{
  "num_hidden_layers": 8,
  "hidden_size": 64,
  "num_attention_heads": 2,
  "num_key_value_heads": 2,
  "head_dim": 32,
  "intermediate_size": 192,
  "vocab_size": 1113,
  "hidden_act": "tanh_gelu",
  "norm": "layernorm",
  "norm_place": "pre",
  "norm_eps": 1e-05,
  "positions": "learned+rope",
  "rope_theta": 14700.0,
  "rope_fraction": 1.0,
  "qk_norm": false,
  "attn_scale": 0.177,
  "bias": "all",
  "tie_word_embeddings": true,
  "parallel_block": false,
  "init": "normal",
  "init_std_qkv": 0.0221,
  "init_std_o": 0.00553,
  "init_std_up": 0.0221,
  "init_std_down": 0.00553,
  "optimizer": "muon_variant",
  "learning_rate": 0.0111,
  "lr_mult_down": 1.5,
  "beta1": 0.93,
  "lr_head": 0.00842,
  "max_grad_norm": 2.0,
  "warmup_steps": 200,
  "schedule": "wsd",
  "decay_fraction": 0.782,
  "decay_shape": "sqrt",
  "final_lr_fraction": 0.02,
  "batch_tokens": 16384,
  "max_seq_len": 1024,
  "doc_mask": true,
  "train_tokens": 84280000,
  "max_steps": 5145,
  "dataset": "wikipedia_en"
}
Each number is 128 + 24 x the weight over its row's rms, rounded and kept within 0 to 255. Layers, rows and columns count from 0. The size above them is the row's rms in percent of the matrix's.

# layer 2 MLP up, 192x64, rms 0.273, rows 0-104, columns 0-63
size [ 96  92 104  82 104 113 106 106  99  85 102  96 112 102 108  96 111 101  97 110 118  97 114  96 102 108 100  85 106  91  91 112 105 118  90  96  86 100 105 101  99 118  96  96  90 101 106  89  89  91 105  79 104 112  96  92  85 100  98 106  94  77 101  92  95 109 106  89  95 100 110  91  91 102  93 117  90 103 110  97 108  97  82 108 119  85 109  98  96 103 100  96 101  92 101  97  86 106  97  99 103  94  90  77  93]
[[109 112 117 135 134 167 145 139 127 118 118 175 128 105 138 136  85 110 125  86 138 122 121 172 151 147 174 136 112 134 110 125 114 173 119 111  98 127 165 104 160 129 125  94  93 121  92 113 133  92 117  71 155 132 141 130 159 121  94 132 162  95 144 155]
 [122 111  84 170 133 160 124 100 135 127 151 106 105 149 118 118  96 123 129 133 116 158  78 113 119 106  67 123 136 153 154 135 161 147 124 115 132 111 130 115 129 158 143 103 134 117 111 151  75 159  85 152 138  68 132 161 118 103 122 163 137 116 146 133]
 [128  89 119 185 135 146  65 133 114  80 132 122 104 105 133  93 149 149 160 142 123 164 102 104 116 100 125  95 122 114 162 149 112 120 125 120 133 128 175 135 122 108  64 130 116 118 141 110 124 111 181 124 131 148 149  99 143 142 110 149 112 126 124 131]
 [ 90 152 171 101 145 109 149 184 141 149 147 149 122 113 140 130 112 138 124  90 147 120 136 136 151 147 128 140 136 112 138  61 117 133 139  91 160 129 118 131 115 105 144 118 136 168 121 130  72 118 106  92 143 130 165  99 135 120 127 153  69 113 127 109]
 [116 149 128 119 115 142 113 133 121 155 113 102 111 151 108 186 105 124 141 127 123 150 114  96 112 137  94 155 145 124 127 105 111 106 138 141 169 124 136 110  92 116 133 139 124 119 195  58 132 154 154 146 112  90 105 136  92 144 137  98 178 146 138 136]
 [118 100  99 126 120 148 150 105 147  25 134 143 151 143 112 130 123 121 144 147 119 134 138  99 111 104 134 112 128 163 159 121 114 143 130 126 115 104 119 126 118 140 111 118 170 121 156  84 120  59 125 130 138 105 123 109 120 151 168 118 167 116 133 117]
 [ 96  92 121 138  82 121 139 141 102 121 106 193 104 104 139 139 159 106  93 135 122 108 122 160 118  72 146 136 180 114 145 142 157 140 107 129 128 126 138 112 129 169  92 169 133 100 125 146 114 101  97 125 146 127  91 137 125 149 103 126 102 138 141 105]
 [127 127 120 121 151 153 131 186 143 110 194 135  91 144 138 108  80 161 184 113  86 138 134 151 107 146 128 136 110 124 113 107 118 108 107  95 126 122 159 134 115  89 136 116 134 115 125 173 110 129 117 124 104 105 114 133 171 125 157 144 149 103 111 154]
 [156  87 190 108 140 135 150  97 137  97 113 166  87 113 147 131 167 131  89 137 130 145 138 103  81 144 127 133 140  88  97 123 174  95 122 116 102 138 122 158 130 110 115 116 108 134 141 143 133 122 118 110 109 112 108 154 137 136 160 114 168  80 124 143]
 [105 149 114 141 127 157 119 140 139 137  74 150 114 162 133 113  95  93 134 100 114 166 130  99  94 147  80 141 111 153 124 151 162 165 130 133 166 147 134 143 127 121 115  96 137 151 151 106 160 147 107  98 101 129 141 129 122 118 102  91 142 104 159 186]
 [153  88 194  89 121 172 175  83 160 111 107 121 116 133 148 133 117 118 100 124 161 107 165  91 167 143 106 117 109 125 140 126 137 116 147 127 127  75 135 132 149 135 139 118 109 177 101 112 125 121 112 140 108 110 119 151 131 146 100 122 113 141 126 158]
 [ 89 114  88 141 104 129  91 114 127 120 116 146 139  78 122  91 103 106 105 147  97 147 143 141 186 166 144  90 118 107 102 120 108 188 123  75 124 131 124 110 118 144 125 151 181 122 171 118 124 120 112 138 113 136 130 127 125 124 144 134 145 112 156 126]
 [128 103 125 133 138 137 127 147 173 129  99 147  95 115  92 157 116 115 113 129 191 116 133 147 113 145  98 129 109  98 154 133 101 111 150 102 139 162 160 170 140 128 132 115 121  88 175  99 133 128 121 108 119  95 168 114 108 138 156 131 170 156 165 153]
 [143 126 116 138 149 137  92 120 132 125 126 125 174 119 129 151 147  79 131  71 107 111 114 150 104 129 141 101 127 135 100 120 132 138 131 132 110 168 132 145 124 139 118 159 228  97 146 130 151 123 144 107  97 140 167 146 126 120 139 124 158 153 138  97]
 [147 155 144 158  86  97 116 164 152 157 110 161 127 115 158 129 116 137 131 125 148 159 108 126 135 112 155 153 106 123  96 122  80 128 156 139 136 139 158  99 156 137 132 108  89 161  97  92 165 103 157 145 105 120 102 139  88 142 107 101  98 112 166 125]
 [129 133 110 114 124 165 122 191 127 133 131 137  94  80 112 128  85 157 106 103 126 151 109 112 116 172 105 124 100 143 124 145 124 149 134 143 189 126 111 152 104 172 112 111 111 126 166 123 125 159  93 144 110 126 106 121 119 179  99 152 116 135 109 112]
 [142 152 118 169 152 142 107 130 114 114 123 104 128 104 137 106 134 133 115 156 157 126 125 137 127  94 138 138 148 178 111 125 141 146 141 116 111 137 127 127 128 133 142 131  96 152 126 107 112 127 133 107 104  91 153 250 148 104 135  93 106 135 139 135]
 [146 124 117 161 133 131 137 106 156 143 129 115 136 102 120 133 118 115 111  99  83 145  90 147 135 119  88 145 120 104  73 116 137 112 116 101 163 114 150 126 132 116 133 116  92 180 117 146 187 155 119 129  81 115 124 190 122 155 111 143 152  99 147 132]
 [109 103 141 129 105 170 123 108 143 129 139 133 144 135 124 153 106 137 131 148 129 109 143 126 128 110 101 101 148 175 165 128 145 146 166 162 133 126  72  95 130 145 120  74 114 129 107 114 113 134 158 100 122 143 168 144  98  91  74 164 151 134 151  95]
 [136  46 158 116 113 197 116 165 120 115 134 164 119 137 100 100 103 169 131 133 135 151 130 127 132 119 141 127 132 139 140 110  88 130 127 140 101 114 138 123 158 171 105 113 107 153 128 161 140  66 162 110 144 129 136 126 113 119 138 137 109 135 143 130]
 [146 156 158 111  80 124 100 129 121 132 136 123 130 137 181 116 147 131 152  85 124 115 132  79  98 147 113 147  82 109 101  98 111 136 144 134 138 126 170  97 147 151 132 132  99 154 130  72 134 113 136 161 106 107 135 147 134 113 151 131 172 132 159 165]
 [ 99 126 162 124 125 151 114 136 130  97 102 120 135 120 121 161 101 139  92 116 128 137 132 128  99 154 162 113 129 146 111 125 166 162 116 143 118 148 133 216  93 113 115 148 179 128 121 154  84 138 108 126  74 105 149 109 141 143 154 127 120 103 129 112]
 [134 137 126 125  84 161 124 123 127  87 133 159  92 121 114 127 138 142 147  24 133 157 133 142 106 146 124 151 124 127 150 127 147 132 107 145 134 112 118  92 110 140 138 157 118 100  95 173 118 143 119 119 110 159 108 139 127 134  90  97 106 117  92 148]
 [ 64 101 195 153 128 147 125 132 153 142 101 143 116 125 134 166 124 162 121 124 109 136 141 115 145 143 146 126 169 139 101 137 122 153 102  99  90 152 158  86 140 169 118 125 156 154 129 138 159 130 118 119 137 126 150 120  78 117 161 111 139 167 128 129]
 [130 139 102 154 147 120 105 133 120 123 117 137  73 152 119 152 124 149 143 155 121 114  95 151 125 167 143 137  99 109 149 130 128 104 136 117 141 129 120 105 150 114 142 188 152 113 149  99 126 143  94 137  70 169 129 135 115 168 135 101 126  87 179  90]
 [116 142 123 115 148 155 126 158 148 133 132  79 116  98 156 142 128 132 195 138 133  89 110 166 161  98 107 114 114 136 124 105 102 105 173 123  96 112 114 141 103 151 146 163 152 135 177 125 107 148 141 151 128 109 116 109 146  91  99 155 162 143 105 126]
 [132 155 109 123 136  99 150 150  95 115 126  89 119 126 174 159 135  99 155 140 201 145  62 155 105 139  75 165 162 135 106 101 117 110 115  99 123 126 122 133 117 135 131 149 146 134 107 104 129 126 115 139 125 158 108 136 115 137 148 120  95 130 116  95]
 [136 140 138 115 131 116 110 133 165 132 122 100 139 116 145 133 130 118 170 125 113 135 158  87 152 156 142 133  94 130 102 145 104 112 171 170 140 129 122 147 103 135  82 142 109 187 144 124 139 139 108 104 140 101 109  79 139 116 136 124 133  48 157 125]
 [114 154 120 130 168 162 140 130 185 101 128 117 109 108 139 130 132 161 120 117 153 120 164 141 161  71  95 155 115 137 154 156 183 106 122 155 140  80 148 125 110 122 103 156 121 145 100 121 122 108 114 134 137 152  96 140  97  89 107 143 134 151 114 115]
 [154 115 121 125 124 137 128 150 101 103 148 149 112 130 149 136 148 110 119 110 108 132 116 153 114 143 117  89 106 128 151 109 129 108 129 145 154  86 129  88 118 135 111  97 174 133 114 149 111  79 174 120  86 145 118 126 136 127 139 159 171  94 209 137]
 [144 112 124 167 131 180  79 152  86 104 139 108 166 126 136 158 155 119 126 112 123 153 152 133 134 102  87 108  89 109 147 117 103 150  97 127 164 114 114 112 151 146 145 108 166 104 140 120 162 131 133 113 116 107 179 128 112  82 104 110 124 103 134 130]
 [117 110 153 108 110 131 137 127 134 123 156 117 150 127 124 128 117 140 200 113 124 112 111 129 152 101 111 124 165 116  73  93 108 116 153 126 153 109 133 122 109  68 114 129 118 158 136 150 191 125 141 165 101 127 157 143  71 116 157 113 130 136 134 136]
 [137 107 130  98  95 117 132 139 169 104 155 107 115 126 126 115 136 107 140  58 159  83 158 125 162  97 106 130 101  86 141  99 143 114 112 117 136 122 138 168 140 116 145 109 139 132 137 172 159 119 125 139 116 137 133 106 133 137 160 154 122  70 125 171]
 [122 130 127 130  85 132 168 143 146 140 123 105 160  91 122 142 107 163 182 122 123 108 100 148 129 127 123 126 105 122 112 133  90 123 173 144 138 219 125 123 102 117 133 136 100 126 122  88 120 154 120 133 131 115  94 129  98 135  95 113 146 124  86 144]
 [138 125 139 111  46 153 108 144 123  98 127 137 134 115 112 126 131 127 132 126 121 123 140 169 124 115 145 116 121 111 140 111 109  86 102 123 141  94 128  86 169 146 103 109 180 133 140 116 139  95 119 115 114 149 174 103 155 123  69 173 136 132 136 145]
 [134 120 170 136  73 136 101 134 141  80 128 133 157 123 160  99 132 135 130 127 133 125 123 121  99  99  65 123 117 137 155 167 150 128 160 140  89 119  98  94 109 122 136 123 145 141 123 126  65  94 130 173 134 119 125 145 158 106 119 114 129 153 102 101]
 [120 154 151 146 126 123 135 109  73  92 165 124 110 139 141 137 157 148 120 128  91 123 121 134 105 131 126 116 161 131 148  59  96 122 144 126 185 117 145 145 149 128  71 111 169 115 153 116 127 131 126 125 153 123 160  93 153 112 134 119  86 160 114 131]
 [ 97 129 123 116 141 121 138 174 151  95 129 142 102  95 152 161 118 113 114 128 125 106 100 136 103 113  96 159 123 173 138  89 108  76 114 131 109 131 131 143 146 124  82  87 172 115 146 170 166 116 129 164 111 113 133 125 123  99 156  95 120 158 128 105]
 [153 106  86 143  86 114 110  94 146  78 161 150 130 172 110 139 121 127 101  90 127 147 125 142 123 140 137 146  83 162 143 110 166 122 124  89 135 115 101 149 148 118 140 107 165 155 171 104 101 158 140 114 155 128 128 109 155 109 149 102 111 145 115 112]
 [132 101 122 163 126 152 141 138 118 122 120 181 131 116 122 118 105 120 128 128 156 106 113 120 120 121 112 187 129 106 140 148  97 104 127 158 158 157  86 123 134 132 110 139 108 123 133 119  75 166  90 147 181  65 102 105 104 153 128 120 112 136  96 128]
 [150 103 155 109 128 127 160  99  98  89 130 107 116 138 105 165  99 131 161 152 115 113 118  74 105 126 130 110 133 150 144 149 109 114 122 123 117 176 116 110 143 123 122  97 119 108 128 122 148 136 116 136  36 137 146 130 112 152 120 156 115 149 173 108]
 [177 153 145 108 155 114 147 140 132 136 128 132 112  92 111 206  99 152 160 133 135 172 118  77 159 139 123 142 103 118 104 105  90 118 124 133 117 151 139 163 121 132 102 146 119 125 157 130 158 149 103 157 138 131 140 109 118 146 135  71 138 141 116 146]
 [129 151 112 157 109 135 117 110 142 171 166 140 119 141 134 125 134 127 150 125 138 104  96  61 106 115 138 131 132 118 121 149 135 110 153 115  96 163  79 141 134 116 107 148  95 167 149 140 116 169 103 110 104 143 125 143 140 145 156 127 148  49 138 150]
 [159 156 135 148  85 159 156 116 137  44 105 141 157 153 136 119 143 142 140 112 130  98 130  99  98 126 127 133 116 123 104 148 196 150 143 113 185 116 110 124 161 101 136 141 143 137 123  98 131 114 111 131 133 149 120 141 120 147 156 104 137 152 103 117]
 [104 129 125 149 115 118  93 149 116  99  80 125 102 141 133 114 118 116 118 109 129 150 118  96 123 167  97 151 156 141 140 110 158 106 146 129 124 130 119 139 133 111 149 140 114 148 137 115 120  74 140 199  59 160  87 132 118 162 138 122 104 102 100 125]
 [144 141 124 138 177 134  96 129  78 131 112  82 143 170 110 113 125  94 113 116 116 118 130 115 157  92  83 115 137 102 104 143 148 138 139 107 132 122 123 115 120 141 145 156 198 125 173  80 140  94 134 131 131 103 113 140 111 151 165 108 140 121 147 110]
 [124 141 128 149 103 121 141 125  69 150 110 124 100  98 156 130 162 127 162 151 128 152 134 179 151 157 135 133 144 159 143 121  98 154 147 124 139 153 143  88 118 146 115 132 104 142 135 110 139  88 130  96 130 171 108 110 167 122 133 126 101  73 149  80]
 [ 95 134 105 139 134 115 139 173 105 102 159 153 106 148 112 120 115 122 133 147 121 122 164 125 158 155 119  92 148  85  90 121 138 190 123 157 168  96 136 108 141 144  95 128 119 113 184 124 141  89 103 132 143 116 162 154  95 131 127 142 111 146 155 139]
 [150  87 140 113 107 113 114  96 119  98 129 130 130 156 134 115 147 145 112  58 149 128 140 123 130 106 153  99 139 134 185 129 152 176 134  95  90 140 142 127 107 124 123 127  99 150 145 148  95 154 146 113  91 135 143 140 164 153  80 163 134 106 130 108]
 [129 106 115 162 123 150  98  48 155 134 121 139 110  79 139 138 128 143 118 147 114 122 142 144 164 146 108 150 138 122 137 140 103 144 137 110 138  88  84 108 124 122 143 108 161 133 119 120 146 150 100 160 104  79 150 151  88 138 107 160 167 113 139 118]
 [117 142 150 110 124 145 119 133  95 115  80 127 154  86 141 137 132 114 155 114 119 152 138  87 137 115 156 130 190  97  90 126 118 136 160 102 118 166 158 137 112 130 136 169 120  91 151 133 114 125 136 112 104 141 172 172 155 115 127 146 154  82 110 112]
 [143 131 106 142  69 138 126 136 117 109 117 174 111 135 173  96 107 117 147 123  74 125 166 130 128 128 139 144 173 129 113 109 158 120 136 132 141 132  95 101 126 151 134 105 149 159 157 136 154 104 111 142 190 104 133 124 154 159  77 112 113 138 113 119]
 [111 125 131 157 121 143 118 112 171 143 159 198  91 100 142 114 141 107 133  97 113 119 152 106  90 119  91 134  76 160 146 113 125 153 102 131 143 133 152 132 141 124 107 117 153 129 103 170 162  93 104 125 115 120 181 105 129 112 141 100 121 125 104 116]
 [141 142 123 145 109 155 123 120 144 142 199 130  96 158 109 172 122 116 109 110 116 175 132 122  93 135 141 138 150 152 132 139 108 144 103  98 116 124  91 147 146 136 132 147 202 180 126 150 124 141 131 118 118 130 128 102 157 125 117 111 162 143 128  83]
 [174 100 113 144 118 129 110 103  75  97 142 152 115 116  99 108 140  85 145 125  98 136 102 157 131 146 132 109 114 151 137 108 139 128 107 111 154 108 105  75 152 134 119 113 150 105 172 142 161 115 186 182 101 137 122 140 146 143 117 136 147 128 121 102]
 [127 133 111 142 150 128 118 173 109  90 124 112 174 168 142 122 152 127 123 106 129 113 117 106 173 145 118 101 111 117 116 120 160  95 106 153  78 108 132 136 168 134  58 125 126 151 114 113 123 125 164 111  92 138 155  98 131  98 140  84 149 129 145 137]
 [123 127 110 192 104 141  72 143 137 162 135  87 127  90 169 154  96 151 145 121 125 120 119 101 136 121 131 124 102 167  98 160 119 118 131 103 111 149 142 136 126 133 128  92 109 157 114 179 100 129  97  84 129 119 141 131 156 110 125 124 118  90 155 134]
 [161 126 131 116 154 110 149 152 163  90 132 148 144 138 126 151 139 129 201 101  91 123 117 131 154 110 125 154 103 147 163  81 144  91 136 128 139 129 135 138 161 126  99 141 114 119  86 120 141  81 152  97 164 139 137 125 120  92  95 147 118 157 140 149]
 [133 113 127 124 145  83 149 149 129 121 163 150 153 102 149 103 141 118 155 103 108 151 104 137 138 173  79 118  94  83 161 124 116 108 126 136 166 131 122 141 126 111 124 107 146  95 132 125  89 116  80 102 155 126 165  96 122 134 125 127 167 105 158  85]
 [ 98 123 120 147 150 164 117 114 180 153 109 151 113 138 111 116  74 146 175 154 112 123 146 124 190 116 146 119 149 129 117 112 154 124 137 121 146  98 168 111 143 124  96 117 147  96 150 118 102 126 159 129 104 130 141 131 149 131 126 121 114 125  54 103]
 [138  90 154 148 122  98 122 123 144 145 131 112 133  91 120 136 130 119 116 177 106 169 126 107 104  88 134 131 159 108 118  58 113 117 163 139 147 137 121 119 131 153 131 128 206 129 129  98 128 133 130 124 152 159 118 149 108 136  89  96 118  84 127 120]
 [172 135 150 138  66 124 177 141 145 124 143 135 107  89 114 146 142 144 138 126 175 121 141 149 120 122 131 111 163 137 126  76 116 143  89 110  90 133 135 122 137 132 149 109 103 181 141 144 135 131 142 145 118 104 154  86 137 181 122 133 105  96 126 114]
 [144 129 102 178 115 146 149 126 120  85 110 149 133 146 115 140 108 123 129 105 157 119 133 107 105 143 121 127 116 130 109 118 141 162  61 128 121 126 160 141 147 131 133 138 103  85 100  97 142  96 122  94 153 159  92 151 111 139 142  59 131 144 158 162]
 [157 153 111 129  91 137 140 175 145 103 144 102 122 101 109 146  99 172 140 153 122 133 105  96  94 127  90 109 129 129 115  72 100  64 123 120 148 129 163 153 134 135 144 149 132 150 141 139 122 163 161 149 119 105 168 131 157 132 134 101 150 123 154 133]
 [116 101 106 147 137 142 100 133 127 138  95 124 135 139 125 128 148 113 116 178 139 134 100 132 128 126 127 168 124 120 114 119 109 109 103 128 171 107 155 128 123 117  99 150 189 113 199  89 113 112 142 149 153  97 132 148 133 110 119 156 135 108 198 104]
 [143 106 170 145 119 151 101 148 119 119 134  93 123  88  97 133 161 105 138 138 140 132 121 139 129 127 151 156 176 110  81 149 111 120 146  92 136  99 143 147 123 133 132 113 116 113 142 146 158 105 111 118  54 127 112 112 164 134 141 151 166  73 148 136]
 [160  79 134 122 169 159 150 109 154 122 158 169 117  93 129 117 115 120 104 162  97 152 102 129  95 143 139 142 149 129 106  86 127 112 137 110 177 117 155 126 158 112 126 105 197 138 127 126 130 138 138 153 147 119 137 158 108  93 125 116 152 141 124  92]
 [125 105 103 128 112 103 120 148 130 130  78 152 140 180  97 136 111  87 145 134 141 145 135 123 120 117 117 122 157 156 150  92 133 110 115 125 119 125 195 154 121 145  99 139 148 102 125 103 126  54  83  91  94 104 141 137 109 147 116 132 141 127 117 136]
 [113 136 178 106 143 161 142 157 145 162 210 125 128 132  92 126 120 124 116  72 131 127 147 107 128  91 101 121  86 138 118 153 137 137 105 153 135 101 119 146 126 151 105 139 108 158 127 150 117 137  88 173 127 131 144 143 133 165 124 171 130 123 133 124]
 [115 157 127 137 104 141 137 149 147 124 141 143 155  99 123 132 106 140 104 129 151 128 113 117 161 140 121  93 129 122  84 116 101 136 155  79 122 125 111 121 119  95  94 205 105 155 141 130 167 117 113 137 138 112 136 158 141 137 175  76 107 144 176 115]
 [125 147 118 128 131 178 142  85 119 102  97 110 119 106 120 131 120 124 137 123 115 124  52 142 172 140  62 122 126 115 137 129 143 127 130 117 107 170 112 140 122 115 122 114  78 124 133  99 125 136 140 150 149 176  97 121 110 166 165 114 160 134 124 107]
 [122 125 127 159 120 118 103 118  91 156 115 113  86 116 121 137  93 131 114 111 108 126 122 128 163 136 112 124  95 181 148 131 125 158 113 112 181 150  65  90 115 117 108 119 137 128 112 153 166  99 120 150 161 165  68 132 119 138 127 135 143 101 129 108]
 [ 85 126 196 129 105  94 110 128 121 122 160 111 136 136 135 142 156 122 126 120 137 145 157 137 135  67 132 158 110 186 139  76 157  69 121 116 107 108 154 118 156 106  97 101 138 139 149 109 127 118 156 106 137 122 132 132 122 145 135 132 118 106 110 142]
 [144  87  92 118  94 105  83 126 149  87  77 118 132  95 124 100 104 147 159 137 114 128 130 161 168 107 162 124 108 160 140 119 132 124 114 140 158 132 125 160  97 122 111 130 116 141 144 146  71 112 177 125 127  88 126 117 117 130 123 158 162 109 134 147]
 [ 73 178 144 115 112 102 161 161 133 144 128 123 145 112 149 134 134 140 165 120 160  90 159 117 151 150 140 141 119 133 145  96 162 128 136 154 142 148  87 156  93  78 135 142 150 130 109  97 134 140 137 138 132 124 130 140 162  90 110 105 114  85 109  89]
 [123 123 117 108 124 140 134 124 148 112 117 144 180 143 146 128  99 150 137 147 138 130  99 127 136 142 113 147 200 146 111 103 143 102 152 101 114 154 125 138 143  90 160 153 213 116 119 129 141 138 154 111 115 142 141 157 149 101 129 125 115 101 145  74]
 [132 151 155 141 143 124 118 164 133  97 170 113 125 129 165  82 150 173 140 147  90 146 120 151  85 124 142 126 109 135  94 141 128 105 142  97 158 143 126 159 141 132 123 127 123 125 128 133 142 120 128 173  93 109 116 131 126  84 128 147 108 144 194  76]
 [131 131 122 160 110 146 123 131  98 128 146 133  43 103 139 109 123 122 191 134  96 146 134 148 145  82 118 121 131 106  95 129 141 106 121 110  96 119  89 116 143 118 148 142 124 128 166 176 134 137 166 159 122 136 114 111 130 160 112 165 115 126 132  94]
 [154 156 132 106 114 112 121 138 137 159 134 101 116 108 120 172 134 121 130  46 100 142 152 118 103 125 129 139 130  92 116 141 139 161 114 149 135 197 102 144 155 149 128 128 124 144 118 126 130 121 127 167  94  82 146 172 128 152 116 122 126 108 103 160]
 [154  93 164 175 108 104 145 106 126 131 120 130 154 137 131  95 135 108 134 138 114 127 112 152 121 142 139 110  86 103 102 113 147  68 148 115 159 159 172 110 129 112 119 115 155 163 114 134 122  86 140  92 139 117 102 129 101 137 135 129 146  56 130 142]
 [108  58 110 139 116 172 123 148 109 117 120 172  84 168 161 148  69 120 163 103 105 125 123 143 128 146 142 105 120 158 136 134 160 140 123 142 123 128 154 158 112 148 145 140 114 135 127 136 116 131 169 123 120 125 166 109 136 153 116 139 112 153  77 139]
 [131  58 115 170 149 147 156 139 151 103 165 122 123 119 133 121 107 126 125 109  96 159  80 126 106 164 131 112 181 116  87 139 115 118 120 144 119 164 161  98 105 164 138 146 135  98 149 138 127 122 116 151 101 146 148 100 154 140 108 137 161 143 118 143]
 [124  99 148 124  98 117 126 193 115 146 127 141  69 116 106 122 137 119 104 148 103 146 150 133 136 125  81 102 112  88  81 132 154 145 136  80 110 117 128 115 139 121 156 119 100 136  86 108 118 135 111 119 128 132 128 189 133 144 106 147 112 131 146 171]
 [148 160  97 110 125 147 138 134 130 117 167  94 149 132 120 112  92 120 134 152 132 136  93 118 130 134 137 143 161 128 122 119 120 166 122 137 127 214 121 109 129 112 138 157 125 149 127  98 132 147 189 146 105 152 191 147 119 132  86 117 120  92 132 129]
 [154 115 143 169 147 168 147 130 138 145  70 172 103 118 137  89 136 132 141 124 135 118 155 150 118 144 122 139 111 152 155 107 122 126 113 140 112 134  99 153 157 164 119 129  80 101 134  81 137 146 102 108 132 110 128 178 144 145  68 109 130 116 100 122]
 [113 133 149 176 147 122 162 136  98  64 139  77 118 119 149 113 169 155 132 129 138 121 120 135 101 139 101 110 158 144 150 114 121 111 145  60 121 125  96 141 121 153 143 109 128 130 147 103 154 117 154 160 103 161 157 100 103 146 136 137 138 119 108  98]
 [155 139 147 141 111 127 152 121 123 113 136 146 126  86 141 137  94 140 153 141 113 153 106 163 125 127 146 102 198 136 112 138  91 102 172 123  98 180 131 111 116 124 135 113 167 128  95 138  96 123 155 156 132 130 122 137 139 184  94 116 107 148  87 112]
 [159 134  77 142 107 118 167 121  69 163 147 131 129 161 105 135 110 141 108 106 113 156  83  89 124 121 142 113 126 138 118 120 113 146 158 109 161 154 102 111 146 141 127 140 120 144 162 121 150 139 121  93 112  91 121 160  83 162 140  97 157 135 160 128]
 [116  89 164 109 104 191 153 144 134  86 122 175 120 133 125 136 132 127 139 134 132 124 163 127 130  89 169 100 107 126 133 109 113  93 122 132 120  84 112 124 142 149 149 121 152 150 103  82 102 101 141 151 151  96  97 129 131 167 144 110 114 136 148  87]
 [127 126 101 140  97 140 155 106 111 119 159 110 131 125 161 104 148 132 103 128 152 100 134 123  98 183 164 146 112 134 115 126 108 127 166 114 148 135 138 145 160 125 114 118 107 107 151  65 112 139  74 104 110  90 125 155 110  86 156  82 145 112 128 110]
 [106  78 102 139  61 103 124 127 154 139 158 117 128 141 140 149  77 111 108 136 103 109 114 179 123 149  86 108 132 160 100 108 140 140 132 112 129 144 150 135  83 137 146 161 133 154 114 150 176 138 134 147 111 126 143 172 112 145  98 150 125 129 119 117]
 [124 133 143 102 135 112 151 111 151 122 173 107 113 107 173  99 139 167 171 141 169 174 130 100 102 127 118 117 121  94 120  98 101 118 109 142 145 121  91 100 103 140 128 122 175 153 118 145 103 128 164 117 133 173 136 120 125  78  90 119 112 108 117 135]
 [145  91 108 125 117 137 127 117 128 139 120 164 125 139 132 112 154 147  93 113 141  91 124 146 164 151 155 119 112 135 189 113 129 187  70 125 142 132 124 157 138 146  94 109 120 106  82 128 139 137 127  83 152  81 138 147  93 131 107 108 120 140 114 158]
 [146  93  92 119 134 124 129 107 149 176 116 137 153 119 127 145  79 144 110 113 152 141  86 162 141 100 131 111 139 154 144 187 152 111  95 122 106 145 100 128 155 111 126  94 139 158 123  79  90 118  94 153 120 125 134 119 145 119 142 105 163 123 105  92]
 [138 110 150 113 123 115 132 123 121 123 124 112  89 126 114  98 128 136 139  39 159 161 128 162 140 154 126  93 164 113 137 109 116 119  99 159 102 111 152 143 123 130 168 136 103 137 147 147 136 125  96 109 103 136 173 131  86 184 116 149 142 126 122 146]
 [131 147 111 147 126 114 153 130 187 104 146  92 114 142 115 119  90 160 138  90 122 131  78 102 131 131 139 137  97 121 108 112  94 130 151  78  99 151 104 113 116 161 132 142 138 174 142 121 147 164 124 117 122 126 169 130 152 116 123 145 158 127 155 184]
 [152 121 130 117 131 133 138 116 105 134 127 101 148 123 134 208 115 120  92 149 164 134 116  91 120 138 104 107 141 127 166 144 125  83 123 124 119 130 135 142 106 136 103 119 157 165 162 107 145 125  96 128 137 130 196 126 102 131 166 160 140 121 104  80]
 [107 102 134 116 125 111 142  99 149 131 120 173  81 146 159 145 124  87 127  70 149 131 145 159 112 136 132 123 109 172 136  90 132 117  99 143 192 136 102 123 153 138 114 131 120 110 117 113 133  87 119 120 174 154 180 121 121 103 127 106 121 123 108 121]
 [175 128 130 119 110 125 160 166 150  86 136 134 118 169 148 152 103  92 148 128 135 177 131 116 110 131 128 172 146 145 110  88 116  83 108 158 118 135 106 112 116 132 160 156 144 107 139 141  79 127 162  75 110 151 137 108 116 119 129 115 107 104 149 118]
 [ 94 138 141 136 148  72 151 132 119 107 131  99 125 133 140 147  88 125 118 136 140 105 139 103 127  93 124 141 174 116 146 138 148 141 101 185  96 173 120 149 142 135  80 122 165 110  87 158 150 129 112 105 138 129 142 111  89  97 124 120 146  83 133 141]
 [135 133 138 112  98 155 154 118 137 124 158 138 118 141 170 129 121 161 133 126 134 131 130 135  89 117 127 145 132 151 111  98  98 164 148 144 107 130 105  98  94 112 146 106 108 135 143 137 165  88 104 170  54 100 142 170 118 131 107 153 138 100 178 143]
 [162 140 136 127 153 121 124 113 118  95  97 102 138 120 131 154 149 104 152 118 171 111 138 127  89  88 149 160 119 128 122 141 167  81 119 124 121 142 136 165 148 153  37 147 154 137 123 107 123 120 145 127 127  90 148 116 158 126 126 102 149 157 120 144]
 [138  98 129 116 103 117 131 126  85  97 142 143 120 156 128 152 157 131 148 158 127 175 111 146 131 158 141 118 162 129 107 101 162 146 102  96 143 119 130 115 114  89 122 183 175  92 161  99 143 140 138 166 129 159  73 122  99 144 139 103 125 118 130 132]
 [179 137 108 161 126 121 116 108 122 141 115 115 119  87 137 123 140 103 143 148 192 148 108 118 138 112 168 105 153 135 154 114 133 133 156 135 135 171  77 131 136 111 117 158  95 145 140  84  79  95  97 153 113 145 144 104 146 100 144 133 107 127 135 159]
 [122 124 130 124 115 137  92 178 108  97 129 115 104 103 126 125 170 174 124  98 142 124 172 135 129 120 112 140 130 107  91 119 152 161 145 119 165 124 179  92 116 115 148 116 122 139  94 114 149 148  76 136  98 133 118 158 163 109  89 104 138 108 160 117]]